{
  "n_layer": 9,
  "d_model": 224,
  "n_head": 4,
  "n_kv_head": 4,
  "head_dim": 64,
  "d_mlp": 896,
  "vocab_size": 2071,
  "activation": "tanh_gelu",
  "norm": "layernorm",
  "norm_place": "pre",
  "norm_eps": 1e-06,
  "positions": "learned",
  "qk_norm": false,
  "attn_scale": 0.125,
  "bias": "all",
  "tie_embeddings": true,
  "parallel_block": false,
  "init": "normal",
  "init_std_qkv": 0.0421,
  "init_std_o": 0.0523,
  "init_std_up": 0.0603,
  "init_std_down": 0.0603,
  "optimizer": "muon_variant",
  "lr": 0.00748,
  "beta1": 0.95,
  "weight_decay": 0.0,
  "lr_head": 0.00813,
  "grad_clip": 0.5,
  "warmup_steps": 200,
  "schedule": "wsd",
  "decay_fraction": 1.0,
  "decay_shape": "linear",
  "final_lr_fraction": 0.0,
  "batch_tokens": 65536,
  "seq_len": 256,
  "doc_mask": true,
  "train_tokens": 269600000,
  "steps": 4114,
  "dataset": "wikipedia_en"
}
Each number is 128 + 24 x the weight over its row's rms, rounded and kept within 0 to 255. Layers, rows and columns count from 0. The size above them is the row's rms in percent of the matrix's.

# layer 6 attention key, 256x224, rms 0.0421, rows 128-158, columns 112-223
size [ 87  91  83  98  87  84  91  99  91  92  91  91  95  87  91  92  89  89  92  84  87  86  88  86  91  91  84  91  88  84  87]
[[107 147 106 111  91 135  96 101 141 156 161 111 109 208 117  92 157 141 139  94 107 115 134 135 150 158 160 135 105 144 147  91 169 159 102 153 138 151  91 104 119 156 114 145 129 144 108 147 146 106 133 173 156 116  82 157 157 138 106 134 120 118 133 131 142 155 120 123 131 146 157 107 152 175 102  97 135 108 123 117 147 118 165 116 149 114  74 123 141  97 121 132 107 104 135 136 138 177 122 138 135 132 147 128 116 123 155 100  95  84  72 107]
 [118 150 207 165 112 126  97 121 138 166 111 102  86 155 108 114 122 138  87 162  98 141 106 145 122 108 103 167 135 130 111 170 128 127  99 109 140 118 154 121 126 122 125 127 100  92 161  88 113 113  98 123 129 110 113  58 106 114 104 118 114 155 149 156  95 151 143 114 110 149 130  95 114 107 147 142 139 124 149  98  99 116  97 136  90 133  88  93 140 143 161  85 114  95 128 124 125 120 137 125 142  97  74 171 155 136 113 169 158  91 104  97]
 [174  65 129 145  83 149 177 121  96  98 139  98 117 153 147 127 179 110 157 105 161 114 128  93 152 149 160  83 150  97 124 120 147 121 123 134 143 136 163 160 123 106 133  95 107 111 133 136 109  99 139  92 127 118 112 111 132 132 119 134 153 130 137 151 134 142 154 156  98 132 152 132 122 130 107 164 115 113 131 130 131  62 157 138 121 113 110 126 140 161  68 124 101 113 112 116  81 149 116 169 126 149 146 110 156  95 144 138 159 117 150 140]
 [129 150 148 130 125 104 122 130 132 122 135  94 123 141 125 141 116 137 166 144  83 160 152  76 109 137 141 113 115 139 146 152 153 109 133 144 139  80 150 158  85 159 148 108 169 151 111 171 142 114 141  76  70 113  87 113 131 129 127 166  90 139 108 148 114  73 129 167 110 104 104 173 116 107 100 107 129  78 100 141 113 134 108 147 115 130 136 110 133 116 123 107 122 121 135  76 172 145 116 125 121 114 136 156  97 147  93 124 158 108 113 115]
 [137 103 132 122 105 149  93 154 148 144 151 112 154 121 122 151 135  96 140 119 152 137  99 131 139 141 152 172 145 148 118 121  93 125 158 127 140 103 117  98 122 157 141 107 152 142  83  81 114 114 141 153 138 143 100 151 137 118 105 158 131  96 120 149 107  92 119 143 110 126 103 151 115  81 163 113 152 121 123 162  67 142  92 143 103 123 125  82 144 128 128 130 171 155 172 180 138  88 129 104 142 132 121 142 105 145 131 100 119  65 127 159]
 [121 124 136 114 135 110  94 122 123 128 101 111 141 122 134 141 101 101 157 163 120 156 150 138 143 132 146 123 149 120 172 113 141 116 137  97 143 132  86  96 148 109 113 132 160 121 133 154 129 179 142 153  89 122 154 131  89  92 151 147 172 136  99 176 158  84 157 154 133 104 172 172 162 141 146 139 112 135 143 120 117 131 115 151 111 107 111  97  93 174 141 138 119  97 150 150 105 136 101 140 133 128 116 136 100  82 105 122 139  94 113 149]
 [119 138 111  99 118 141  98 140 156 102  69 139 108 122  96 138  72 112 122 157 102 178 125 136 111 111 144 139 117 110 155 124 138 145 131 141 113 109  78 116 141 131 184 151 125 167 158 120 116 138 105 136 119  74 107 125 149 138 131 104 112  98 142 143  92 135 138 167 153 191 172 160  99 135 134 119  84  96 151  95 101 127 143 143  95  82  96  55 145 150 149 145 123 157 118 201 117 119 127  94 123 121 108 115  89 132 129  92 110 142 140 159]
 [112  89 139 118 114 176 109 124 179 100 141 138 149 143  91 135 134  89 121 166 146 120 114 170 130 133 158 141 120 118 157 121 147 147 144 157 114 145  58 142 132 114 120 123 109 128 136 112 147 101  76 154 139 158 137  85 176 130  97 183 151 142 115 126 135 116 104 128 126 135 143 110 133 105 123 111  81 119 109 101 125 175 131 147 117 169 131 156 126 124 122 138 111 164 135 139 147 127 130 146 120 110 119 132 154 108 126 141  49 146 164 154]
 [110 152 151 139  70 140 168 108 108 140 161 115 113 141 125 125  85 140 136 100 126 110 114 124 177 146 146 149 146 167 140 127 125 133 132 134 142 132  82 141 135 167 138 117 160 122 123 153 121 161 116 129 141 126 138 141  92 144 115 130 120 152 108 115 159 147 100  84 161 139 155 108 146 154 142 102 152 168 157 109 155 110 107 142  98 132 160 100 116 113 139  92 134 107 115 121 141 151 100 128 158 129 165 103 131 121  86 115 106 150  65  90]
 [119  95 147 106  92 170 143 156 129 127 160 103 123 120 148 106 128 122 157 126 112 160 114 121 106 184 152 108 136 146 107 118 148 120 102 108 163 130  91  71 153 108 139  90 120 133 166 109 158 190 135 157 145 146 146  91 128 106 146 111 147  88  89 129 118 134 113  68 130  86 131 131 135 164 108  92 157  97 118 144 118 138 129 124 155 153 127 135 129 103 101 177 130 139 142 120 124  94 159 118 128 182  80 168 143 139 125 154 142 115 139 153]
 [119 128 136 119 117 128 106 148 149  67 130 117 149 137  80 130 127  91 128 160 101 149 145 109 136 106  87 152 142 146 107 128 130 105 123 118 116 136 144 131  90 174 125 137 142 153 135 133 134 135 147 121 134 135  85 120 134 129 102  87 123 131  96 215 102 123 103  91 114  75 146 153  99 145 153 127  82 168 110 139 127 112  72 131  56 126 127 124 152 121 118 105 149 178 129 167 123 144 133 105 162 124 119 115 112 133 141 146 128 124  97  86]
 [125 151 129 121  79  99  89 133 136 165 146 127 100 137 162 122 156 101 145 108 123 144  93 103 143 118 143 178 147 157 144 108 109 115 110 159  82 167 130 150 105  71  90 156 105 126  73 123 117 157 115 124 154 141 164 126 117 132  99 126 180  80 115 153 110 154 103 108 156  78 160 120  98 130 152 144 104  85 126 148 125 130 162 140 128 103 122 113 134 122 168 158 124 122 112 164  89 115 161 127 118 140 119 139 151 130 120 124 126 102 127 132]
 [113 108 129 146 123 106 143 141 134 170 113 133 133 165 124 132 102 109 187 110 114 162 135 137 117  97 149 140  86  96 126 132 174 190 128 120 166 110  77 151 113 175 151 156 149 100 167 141 131 157 133 117 126  89 118 136 121 147 104  94 161 157 115 154 160 130 126 124 164 114 117 150 114 165 139 115 142 129 126 119 130 121 110  91 106 151  93  91 110 117 166 103 128 132 147 148 144  98 111 151 120 145 154 119 103  80 106 135 130 167 110 150]
 [123 133 114  88 130 119 145 104 123 134 138  98 158 145 145 125 129 127 158 141 158 150 158 143 146  89 156 128 112 160 124 133 113 145 143 120 130 133 115 169 120 118 123 111 128 133 140  80 110 157 126 126 160 162 106 169 167 121 188 163 160 142 124 130 131 136  83 116 123 115 103 103 172 141 131 156  85 117 122  96 101 131  92  85 147 161 150  99  97 150 116 174 138 149 134 129 102 150 116 126 143  92 101 140 124 134 155 202 123  77  84 122]
 [130 110 131 138 132 108 131  91  92 139 133 156 150 124 112  85 146 140  98  79 118 109 152 105 137 184 146  92 144 148  95  96 126 160 125 146 147 168 132  94 137  95  98 172 138 120 134 126 121 149 100 129 132 103 113 150 131  83 126 112 141 151 116 111 169 160 121 154 143 140 192  86 156  93 119 107 118 160 138 142 110 129 115 114 143  97 121 151 122 104 107 138 140 140  96 124 132 111 125 123 140 105 157  73 170 119 110 132 136 107 117 141]
 [143 125 120 147 133 117 134 119 142 172 132 131 131 116 148 112 119 118 148 124 127 102 102  82 143 132  90  81 108 117 128 137 131 127 156 160 103 103 122  89 117 118 145 127 139 118 114 119 121  87 179 131 130 149 121 142 159 132 163 132 135 129 144  66  94 149 116 138 139 153 143 133  91 157 112 149 105 188 144 166 116 110  72  74 123  93  93  96 140 132 142  99 116 140 115  99 146  81 125 173 124  94 149 166 158 184  67 104 110 128 131 148]
 [117 126 134 170 118  96 152 111 156 143 121 105 133 164  84  94 129 111 156  91 119 115 126 115 139 123 132  95  83 163 142  92 134 116 113 115 110 174 149 110 125 154 105 110 143 170 119  98 149  98  86 115 128 109 104 117 144 160 108 108 131 101  92 149 138  94 127 168 121 136 129 136 130 147 162 106 154 119 128 102 144 131 100  87 119  82 111 125 107 108 118 118 136 137 125 126 129  90 145 126 156 152 136 146 112 132 165 132 130 131 156 171]
 [121 151  92 122 151  99 131 131 143 141 121 104 150 126 130 122 154 114 134  94 127 135 119 117 132  93 110 123 136 105 114 110 138 134 179 139 159 106 162 161 170 145 138 129 131 111  86 131 165 156  99 109 139  89 122 100 120 100 103 162 127 133 121 133 118 150 106 138 145 136 148  95 121 133 151 110  91 145 142 110 137 163 121 141 134 128 156  82 125 101 128 158 127 101 123 172 131 147 138 175 121  65 145 115 106 131 142 131 153 110 116  99]
 [112 104 192 119 150 111 121 152 141 152 150 152 169 174 112 100 126 130 117 119 111 135 109 126 150 174 124 117 158  80 122 115 126 144 141 124 158 156 119 112 131 149  85 141 178 117 146  94 127 104 154 107 133 159 132 128 107  73 162 124 128 128 138 158 113 113  97  73 105 108 154 124 140 144 129 142 163 148 114 103 148 133 116 148 137 120 119 154  98 139 159 118 137 125  78 109 115 134 122  98 154 171 135 113 127 127 118 121  97 137 142 110]
 [126 151 137 115 121 170 193 107 190 120 136 175 144 122 119 126  99 145 120 138 113 110 100 177 163 128 134  99 170 147 103 121 156 167 127 142 126  99 111 114 107 135 137 116 134  98 117 118 143 105 135 112  96 114 120 176 136 131 119 121 126 135  96 127 123 114 118 162 108 155  85 106 130 119 123 154 126 142 150 124 133 121 117 104 134 118  90 119  97  73 106 116 129 115 111 144 156 129 137 142 114 168 128 132 128 117 111 144 120 178 109 174]
 [ 76 119 161 123 140 105 142 114 147 169 120 108 152 119 157  97 156 113 156 153 147 148 133 122 123 126 116 126 155  98 135 113 110 131 138 105 160 111 148 121 160 134 117 114  92 170 144 172 166 150 136 145 104 126 117 125 174 106 124 165  94 111 115 149 123  86  96 103 174 128 132 142 119 123 113 119 132 140  80 150 118 123 111  85 105 173  97  95 135 149 142 120 138 162 119  92 137 120 117 153 135 128 116 122 136 128 122 117 106 179 131 112]
 [124 100 137 141 130 102 107  95 150 139 111 127 120  82 185 135 151 119 144  96 110 182 143 127 133 179 101 135 117 136 132 114 108 101 129 116 100  90 135 108 124 133 123 140 101 147 143 168 135 139 137 151  91 169 150 151 154 117 150 129  98 124 166 138 146 121 151 125 141 102 171 132 161 120  98 127 155  98 109 145 137 110 109 143 147 173 120 120 129 104 104 175 108 146  79 112 111 125 112 108 132 171 175 131 153 145 126  92 136  97 146 106]
 [135 128 109 105 115 157 129 171 112  92 142 127  99 147 119 179 135 108 112 143 140 143 114 142 116 128 115 160 124 150 139 173 150 138 126 116 155 151 126 157 135 140 141 113 149 171 132 106 108 115 110  88 170 125 125 141 131 118 153 179 138 142 105 142 118  92 115 147  96 127 138 153 115  37 144 117 117 112 107 107 134 120 105 136 156 131 118 137 151 160  89 103 138 141 111 141 171 134  87 125 100 153 117 134 117 160 130 139 115 138 108 140]
 [168 125 107  84 159 129 113 110 104 132 141 124  83 105 101 145 126 131 117 100 140 124 146 149 110 160  97 157 109 144  86 174 145 132 124 176 172 181 101 112 125 126  94 134 118 124 178 164  90 106 123 119 122 136 124 123 132 127 113 118 157 130 141 168 166 105 159 175 102 118 132 120 157 146 109  98 121 140 139 118 150 125 164 131 110 117 131 124 133 140 155 124 136 124 114  80  91 125 125 100 114 101  89 103 142 135 111 134 164 151 144 101]
 [128 148  79 113 118  88 103  90 136 133 159  86 130 115 140  77 118 116 119 176 123 123 136 110 171 149 156 147  99 169 140 130  91  98 148 154 164 137 129 136 142 141  69 161  90 141 117 127 140 157 122 126 165 147 102 155 132 167 117 115 110 123 144 133 117 156 173 142 136  90 169 143 152  86 137 173 161 107 120 117 126 153 100 109 116 133 157 111 120 121 150  93 130  91 108 118 122  79 117 101 109 160 126 105  98 134 180 159 135 115 111 102]
 [120 130 139 129 162  93 143 130 140 109 130 135 143 147  97 135 144 150 117  92 157 116 149 145 124 145 134 121 128 162 108 134 106 115 189 101 143 104 173 102 172 123 148 138  58 131 127  80 109 141 141 134 157 177  97 154 115 128 132 156 140 104  93 161 102 176 138 136 112 156 131 101 122 142 110 140 129  86 153 139 114  71 123  83  66 124  92 155 111 180 135 156 140 125 142 143 146 114 101 129 102 132 125 146 160 122 121 124  98 137 119 103]
 [124 158 147 144 133 130 147  78 121 136 117 157 103 115 164 121 153 156 131 155 137 136 103 102 148 108 164 139 142 142 151 110 123 166 137 161 135 140 135  93 136 139 127 153  94  99 106 140 108 151 187 135 159 157  85 150 132 120 137 104 154 140 126 145 103 102  98 120 181 124 164 134 124 137 159 127 123 185 108 139 113 120 101 120 116 130 126 150 128 154 108 123 143 129 150 104 149  94 136 153 107 153 172 155 110 151 114 129 159 156 143 147]
 [137 139 109 123 102 110 119 119 115 151 176 163 166 123 134 115 153 191 171 117 112 153 113 159 115  75 106 172  63 130  88 134 137 127 179 122 160 171 123 134  75 137  99 140 118  93 133 131 105 108 156 139 131 124 150 160  91 100 119 117  87 131 105 133 161 167 114 110 133 141 135 123 152 166 127 134 143 178  98 177 157 118 148 127 137 127 119 129 116 101 148 128 101 142 117 102 149 138 120 114 113 146 131 174 132 145  88  96 108 102 147  93]
 [114 122 126 101 117 181 115 121 144  87 126 109 136 139 126 135 190 165 131 134 114 140 101 133  94  84 157 130 122 147 129 166 166 132 137 124 151 101 123  96 165 155 143 141 111 148 110 146 110 175 120 141 125 133 148 131 117 116  95 138 134 141 170 113 158 103 164 136 142 153 114 142 122 114  94 102 117 153 139 165 108 138 154 139 112 107 113 148 117 111  74 125  96  91  97 152 137 140 121 100 115 161  87  91 143 139 111 139 143 183 109 109]
 [187  90 124 141  98 161 140  81 120 141 141 130 142 141 120 122 114 116 157  90  84 125 133 149  90 114 103 177 137 113 166 136 111 111 110 159 120 126 136 169 124 124 165 127  96 137 154  97 158 111 145 180 148 131  88 130 130 103 150 144 145 132 150 141 127  87 130 125 123 142 140 139 138 106 114 143 158 105 168  94 171 131 113 103 144 112 132 144 140 142  85 172 120  99 201 147 116 119  89 126 141 155 133 135 117  80 113 101 143 126 137 117]
 [138 147  91 101 125  94 160  98 127 123 175 122 117 132 151 109 139 144  86  93 126  86 133 116 117 150 111 133 129 103 112 120  86 117 108 110 171 143 115 160 149 156  81 135 138 114  94 132 146 151 169 132  95 114 120 141 144 154 138 132 123 132 107 102 130 140 149 153 102 147 119  87 147 170 114 121  82 155 155  79 124 133 151 139 116 130 137 143 151 135 152 176 161 134 115 131 161 150 124 120 138 109 118 138 120 161 168 148 158 115 162 189]]
# layer 6 attention query, 256x224, rms 0.0419, rows 129-159, columns 112-223
size [ 91  85  99  87  88  94  90  90  85  88  88  96  88  92  92  85  85  89  81  85  89  88  87  85  93  83  90  88  85  85  81]
[[155 167 151 168 139 129 123 129 141 148 101  91 100 123 129  97 126 169  92 143  93 152 125 141 114 117 126 141 187 141  98 131 132 122 125 119 126 136 165 111 150  65 143 133 125 105 144 125 105 120 157 151 122 142 104 105  82 130 117 153  94 168 136 120 109 132 105 135 135 143 149 124  98 126 147 163 127 146 177  90 113 117 152 102  93 102 118 106 109 122 137 134 103 116 115 163 117 166 140 118 145 122  73  97 134 155 121 191 147 123  69 109]
 [162  90 132 106 120 119 168 143 133 115 102 162 110 112 112 161 101 130 122  95 161 142 164 115 144 148 180 129 136  88  92 158 134 115 101 136 148 120 130 140 136 124 139 111 147 119 145 139 112  82 150 105 116 132 122 150 137 154 142 156 144 155 146 100 174 110 152 144 113 145 122 115 130 148 133 175 144 122 158 105  97  84 141 113 142 160 131 150 123 169 116 159  88  99 107  74  92 131 146 166 127 123 135  74 129 108 118  89 154 138 159 176]
 [124 147 124 156 119 111 112  77 146 138 112  93 143 105 124 157 150 137 111 157 157 131 103  86 140 144 146 124 120 157 113 131 164 150 109 122 149 112 141 138 145 129 162 151 156 124 118 146 131 107 123 129  97 141 114 152 126  93 119 128  97 125 165 110 125  90 122 184  78 129 122 150 117 156 111 109 123 126  80 104  73 142 112 132 118 136 137 112 143 118 167 129 130 122 141 114 162 152 160 157  78  99 111 106  91 188 126 165 147 110 102 122]
 [114  96 151 103 143 182  98 123 166 131 128 101 131 128 153  85 122  55 107 138 138 170 124 129 151 173 134 142 142 124 120 121 116 154 177 116 140 131 107 135 133 146 120 123 134 134 113 114 127 122 141 146 127 114 120 164 124 137 136 177 125 121  79 180 122  76 150 121 104 142 108 138 128  81 172 114 101 109 136 152  68 169 123 157  73 116 139 109 161 123 104 150 120 137 135 143  95  93 117 126 112 132 134 165  95 117 137 116 166  85 127 133]
 [ 89 111  94 137 122 106 101 181 164 155  87 120 154 121 118 147  62 133 110 132 130 152 167 153 109 129 146 133 110 130 114 111 164 140 121 119 147 136  96 103 150 125 115 102 145 106 145 156 129 179 103 154  95 142 142 132 128  99 112 134 163 131 114 133 118 115 157 156 148 109 189 138  93 154 131 128  83 137 138 124 142 131 144 127 118 124 152  94 130 107 147 171 134  85 135 154 104 138 139 123 112 130 127 106 102 131  85 121 125 103 106 153]
 [ 87  90 175 147 149 152  81 130 153 147  76 164  76 133  99 129 105 160  93 140  79 147 117 143 109  91 125 133 131 122 134  89 163 112 157 147  91 126 116 152 101  89 151 123 128 129 152 102 132 129 104 133 124  87 150 126 131 113 131 135 141 156 118 113 148 148 138 166 118 157 133 115  93 144 116 157 112 111 112 150 101 111 140 132 113 112 130 121 116 121 128 158  98 138 164 152 154 114 146  91 127 109 176 105 116 144 152 131 156 141 147 152]
 [107  92 175 105 155 150 134 117 155  85 179 159 144 134 114 149 139  97 139 137  98 120 113 156 150 117 147 130 102 132 130  81 121 143 155 133 124 169  92 140 134 155 123 123 164 112 127 124 136 112 102 132 153 132 102 102 161 126 111 152 134  90 100 136 142 153 136 155 139 137 150  72 106 138 128 102  89 111 133 143  93 138 106  97 130 121 125 130 119 142 157 118 114 117 124 117 173 135 111 163  87  95 124 143 147 124 109 160 105 157 158 122]
 [103 123 141 133 126  70 143 132  86 114 109  83  85 135 137 148 131 143 163 124  98 134 131 139 185 140 148 124 115 128 154 104 120 114 155 126 145 159  87 137 110 134 132  86 133 106 100 121 157 151 111 112  83 127 145 113 104 163 123 111  97 156  90 165 148 127 121 104 115 148 135 129 111 149 109 115 156 111 138 123 152 176 100 118 151 136 161  87 104 122 109 106 127 103 108 136 126 130 106 155 144  98 157 121 154 123 109 163 147 114 118  99]
 [104  91 142 104 139 146 141  97 150 126 141  81 122 127 154 153 132 103 162 131 138 155 107 116 108 216 112 105 150 155 134 135 136 178 131 129 128 158 129 106 105 121 110  79 163 136 148 121 143 158  84 144 134 124 126  91 149 124 134  74 109  97 101 147 130 100 157  95 111 121 156 155 112 182 141  89 145 127 148 136 104  98 124 169 167 154 106  70 144 138  96 150 125 126 116 123 143 111 140 140 120 188 144 132 112 128 104 102 106 133 149 142]
 [124 139 192 141 119 123  64 137 149 102 121 122 118 163  91 146 129  97  61 154 162 137 138 119  88 120  97 156 137 129  94  93 109 128 141  92 133 126 157 138 111 178 139 119 146 122 123 123 121 153  95 105 109 129  99  84 154 152  75 106 113 134 141 142  96 153 119  91 132 137 130 147 115  95 115 140 105 140 111 143 109 123  74 169  82 154 154 155 165 160 127 125 120 158 118 161 145 170 128 117 125 130 107  96 126 150 141 135 144 106  87 123]
 [ 69 143 159  81 157 129 110  98 162 153 129 120  80 122 106 120 138  93 197 137 121 164 127 120  93 158  93 131 145 142  85 123 107 114 107 166 143 142  97 134 139 142 130 118  99 128 105 102 166 155 127  91 155  85 167 120 134 134 128 154 132 138  96 119 131 128 111 101 130 114 133 179 102 101 145 137 112 135 154 106 146 125 136 100 111 164 170 133 133 159 147 164 104 124 117 153 115 148 115  73 138 157 124 130 159 168 141 123 141 146 147 144]
 [157 153 122 109 132 157 157 151  82 118 145 129 145 155 113 113 141 118 121 115 125 129 143 140  99 146 121 167 117 125 151 131 148 131  60 142 149 111 115 163 103  87 131 140 138  84 126 118 150 116 123 121 169  71 134 122 134  99 136 129 138 145 127 115 194  95 144  91 143 154 114 117 144 160 105 113 122 104  98 134 107  97 122 115 118 122 119  95 100 135 180 154 138 173 181 144 126 136 113 184 128 138 139 121 112  72 122 141 133 151 106 157]
 [112 134 109 109 157 142 149 122 111 144 121  82 119 164 168  98  98 108 108 155 162 144 150 158 108 105 123 144 115 196 142 152  73 138 146 142  97 164 126 135 105 133 145 117 157 110 119  86 125 152 138 117 149 143 102 156 128 119 181 150 141 122 126 110 112 105 121 100 110 138 102 109 188 124 111 121 127 131 106  86 136 154 111 114 114 153 130  91 125 122 133 159 135 144 149  89  60 131 117  99 131 126 136 165 160  88 128 162 104  95  94 135]
 [154 101 133 113 121  89 145 137 108 131 138 149 144 130 121  77 113 126 123 121 109  93 136 138 149 178  97  92 154 139  71 149 157 136  90 137 123 202 136  89 123 130  91 128  99 123  69 117 140 154 146  98 151 107 144 146 149 124 141 109 121 154 108 142 154 172 121 133 126 138 144 159 148  81  92 114 139 146 116 102 133 153 125 121  99  99 112 153 105 125 100 125 115 154 125 112 134 125 124 135 139 142 135 110 155  85  82 123 149 130 102 124]
 [134 138 123  90 118 110 138 180 124 147 109 108 111 181 123 160 101 167 108 124 128 115 114 104 172 142 117 107 124 152 106 167 146 136 134 136 116 116 143 103 106 104 139 163  95 108 104 140 116 121 166 134 134 175 142 148 141 142 120 110 108 180 117 109  87 113 106 117 138 132 150 101 116 113 111 151 127 160 145 101 163 132 106  87  91 110  95 105 170 131 142  89  89 138 180 147 120 124 137 130 156 117 117 137 103 169  98 157 139 118 159 130]
 [153 138 155 168 127 162 155 142 124 153 125 131 169 145  85 128  90 154 126 118 124 104 125 131 111  93 144 151 175 166 134 132 122 121 129 133 101 146 117 155 117 106  84  80 150 180 112 107 120 116 193 105 109 127  94  86 125  92 128 151  86 118 121  68 142 120  92 140 118  87 158 142 111 131 142  84 144  90 115 108 115 147 109 105 109 101 145 134  87 122 114 156  91 117 113 123 136 118 169 153 128 129 121 124 129 173 125 125 162 136 157 181]
 [134 146  96 116 134  85 122 101 144 132 134 127 109 104 120 126 135 119 102 121 118 126 125 116 119 128 100 164 161  97 134 120 133 165 172 142 148 166 209 156 103 160 124 137 150  90 113  92 144 135 157  95 102 118 114 105  90  97  96 165 177 138 140 120 133 160 100 134 140 117 142 116 132 123 120 140 116 126 171 105 114 112 141 134 116 135 144  96 116  92 111 141 129 118 154 102 135 127 128 151 108  98 136 135 109 142 106 161 122 117 158 110]
 [125  83 154 136 122 139 175 180  76 172 160 133 164 120 101 117  91 121 183 125  93 162 128 135 111 145 168 122 142 134 104 136 138 125 115 129 140 137  88 127 149 155 106  96 153 129 141 131 132 138 113 102 159 138  84 139 102 139  93 106  96 115 133 150  70 149 100 126 154 104 130 130 119 141 144 131 143 141 115  88 142 128 131 125 128 125 121 150  95 142 146 134 140 155  74 162 126 182 115 102 133 141 108 110 124 159 126 132 158 124 137 134]
 [154 165 121  91 136 140 157 158 130 119 125 147 107 147 155 132 137 132 152 113 161 141 118 106 144 133 150 134 114 112 145 145 142 141  83 165  80  82 107 136 162  83 114 108 114 107 132 104 121  97 161 173 138 142 160 153 154 114 141  90 128 109 112 141 104 124  78 127 139 131 109 121 118 157 115 134  96 117 124  92 142 135 143 111 143  76 116 120 130 108  80 135  95 129 156 171 151 129 129 122  89 115 147 163 144 168 148 127 102 120 110 158]
 [137 138 143 111 110 111 176 119 118 122 148 106 139 132 134 140 178 113 153 134 117 143 117 106 115 142 152 154  99 141 148 101 102 168 117 119 145 140 190 111 165 110 121  95  90 123 110 105 126 152 121 177 102 142 134 103 175 139 119 117 102 125  99 195 138 120 106  84 126 130 119  87 118 138 118 132 144 128 147 130 150 123 113 125 110 171  84 123 127 137 133 131 103 155  98 101 177 124 166 140 118 119 101 139  89 115 162 104 117 154 112 143]
 [133  81 168 123  94 132 134 123 147 141 143 111 131 104 183 148 135 151 149 114 101 145 151  90 134 127  88 149 116 122 133 116 174 117 134 164 128  95 133 114 162 153 121 140 150 143 110 191 122 134 167 123  86 159 145 164 103  96 145 139 120 127 114 111 103 145 116 131 125  93 138 145 157 101  95 104 113 109 151 148 122  87 112 134 116 145 118 130 144 141 112 151  99 144 121  87 137 154  91  68 160 140 100 123 163 144 134  80 153 100 141 108]
 [ 92 139  98 121 134 134 105 143 162 112 112 134  85 128 130 173 142  77  84 166 119 131 119 169 109 144 149 111 154 117 151 132 124 136 163  77 139 190  98 158 150 139 129 145 160 141 151 154 107 131  97  95 141 115 128 157 132 102 135 151 129 103 149 100  92  97 169 165 122 161 137 122 128 102 115 112 116 112  99 149 102  90 132 123 155 170 129 167 131 101 136 101 115 119 110 120 132 154 114 164  89 142 165  97  89 139 122 157 150 137  90 146]
 [154 120 137 117 146 133  92 161  82  92 128 163 121 104 106 162 105 109 116 115 104 136 147 123 133 150 101 166 131 125 123 147 150 101 121 147 127 162 124 114 151 118 100  99 134 141 117 150 137 117 149  62 147 144 144 122 150 166 135 142 157 123 101 139 131 130 156 158  94 121 155 132 114 165 138  75 170 111 171 109 109 146 119 107  97  91 104 173 145 131 141 146 145 134 131 142  95 139  93 111 121 120  76  84 124 111 131 134 183 130 138 122]
 [119 170  81 137 120 139 125 124 135 182 128 133 136  63 117 108 109 122 128 155 141 149 148 103 116 140 114 154  96 104 126 110 115 113 139 143 141 149 122 154 174 128 123 110  91 126 144 117 113 111 137 121 140 164 114 125 142 110 169 144 100 144 161 115 144 159 153  89 121  94 130 160 127  88 131 159 124  84 132 133  78 171 115 102  94 168 167  97  79 154 134 125 147 111 117 101 145 125 155 133 107 131 147 144  91 136  89 154 123 142 103 117]
 [111 148 158 131 155 106 150 108 155 122 143 121 126 130  93 138 103 119 134 146 131 192 128 125 134 111 130 129 118 179 125 105 105 153 140 138 126 124 180 131 171 139 105 129 102 124 115  71  93 156 161 139 144 179 154 152 132 116 178 155  91 104 136 127 159 135 167  96 113 144 128  95 118 168  97 123 109 121 117 101 128 108 141 164  61 127 113 172 101 154 129 124 154  92 128 132 108 131  97 118 150 149 145 109 139  81  83 123  98 117  90 135]
 [122 137 117 116 165 162 139 142 118 169 124 101 140 135 153 141 126 121 102 160 150 141 169  96 161 106 150 174 108 164 156 144  97 178 114 102 127 106 102 102 120 129 147 108 118 127 113 115 135 147 163 130 137 121  88 126 111 120 115 117 110 154 144 125  85 116  93  72 161 126 153 137 117 123 131 130 147 176 162  90 174 138 142 110 115 134 125 128 146  89 136 115 153 114 137 110 142 140 199 149 162 150 155 141 119  99 148 113 140 158 142 138]
 [160 139 100 134 133 107 107 142 109 133 123 156 126 134 122 109  99 144 146 130  90 141 115 118 153 105 124 155  94  94 118 203 115 145 127 157 140 146  70 159 120 144 115 111 138 118 114 129 136 127 140 119 139 146 140 155  87 119 153 113 116 131 120 146 170 131 121  80 160 160 129 181 164 102 141 135 149 133 110 133 162 140 135 135 108 113 103 115 131 105 168  87 114 176 144 122 160 145  91 135 140 143  82 184 180 123  79 108 116 123 137 117]
 [ 93 105 124  97 150 171 121 143 125 114 108 115 115 100 142 128 137 107 100 124 147 163  91 137 112 103 143 138 124 121 143 159 156 129 140 107 121 108 131 100 150 139 103 142 134 166  98 124 178 125 117 150 159 136 148 143 140  78 119 141 139 154 178  92 152 100 207 107 110 160 106 128 138 123 120 114 121 122 125 170 143 156 167 131 145 136 142 143 127 102  99 157 121 108  86  92 164 127 121 137 114  89 103 168 104 142  82 135 163 157 122 121]
 [128  86 161 133 138 128  94  93 129  97  87 150 169 140 151 149 120 109  86 130 120 140 135 174 129 114 158 121 132  54 119 124 121 129 152 121 141  91 110 117 135 171 138 153 112 144 153 128 131 128 117 157  92 122 123 118  71 143 144 128 119 157 115 134  85 106 148 135 122 154 151 154 124 120 130 141 147  78 145  97 100 109  97  72 187 149 111  84 123 128 122 149 139 105 101 144  88 122 111 148 168 155 102 137  98 139  88 152 147 119 125 160]
 [141 109  98 114 148 135 166  88 128 130 191 152 142 117 146 106 161 129 123 143 108  99 116 137  82 117 155 175 143 144 137 139  81 115 109  59 138 115 103 161 105 134 100 120 144 157 127 156 152 125 175  78  88 146 147 107 154 151  83 120 120 119 109 148 159 135 139 128 127 133 144 128 116 167 102 139 114 138 141 113 142 141 125 170 102 123 122 138 151 138 102 155 138 124 122 148  91 158 139 114 165 118 157 115 129 134 150 121 129 110 126 180]
 [135 132  91 144 152 144 120  94 142 141 113 125  95  86 118 149 165 155 119 121 140 174 161 134  82 138 124 149 115 143 157  81 132  49 132 138  93  99 164 100 147 134 146 128 139 124 144 164 110 120 125 137 138 145 120 145 143 142 121 141 162 148 150 112 107 150 162 135 124 127 126 133 144 118  57 117 124 158 135 136 139 131 159 129 114 142 103  89 128 154  91  93 112 102 122 136 131 128 114 134 155 125 116 140 177 104 132  81 116 140 132 157]]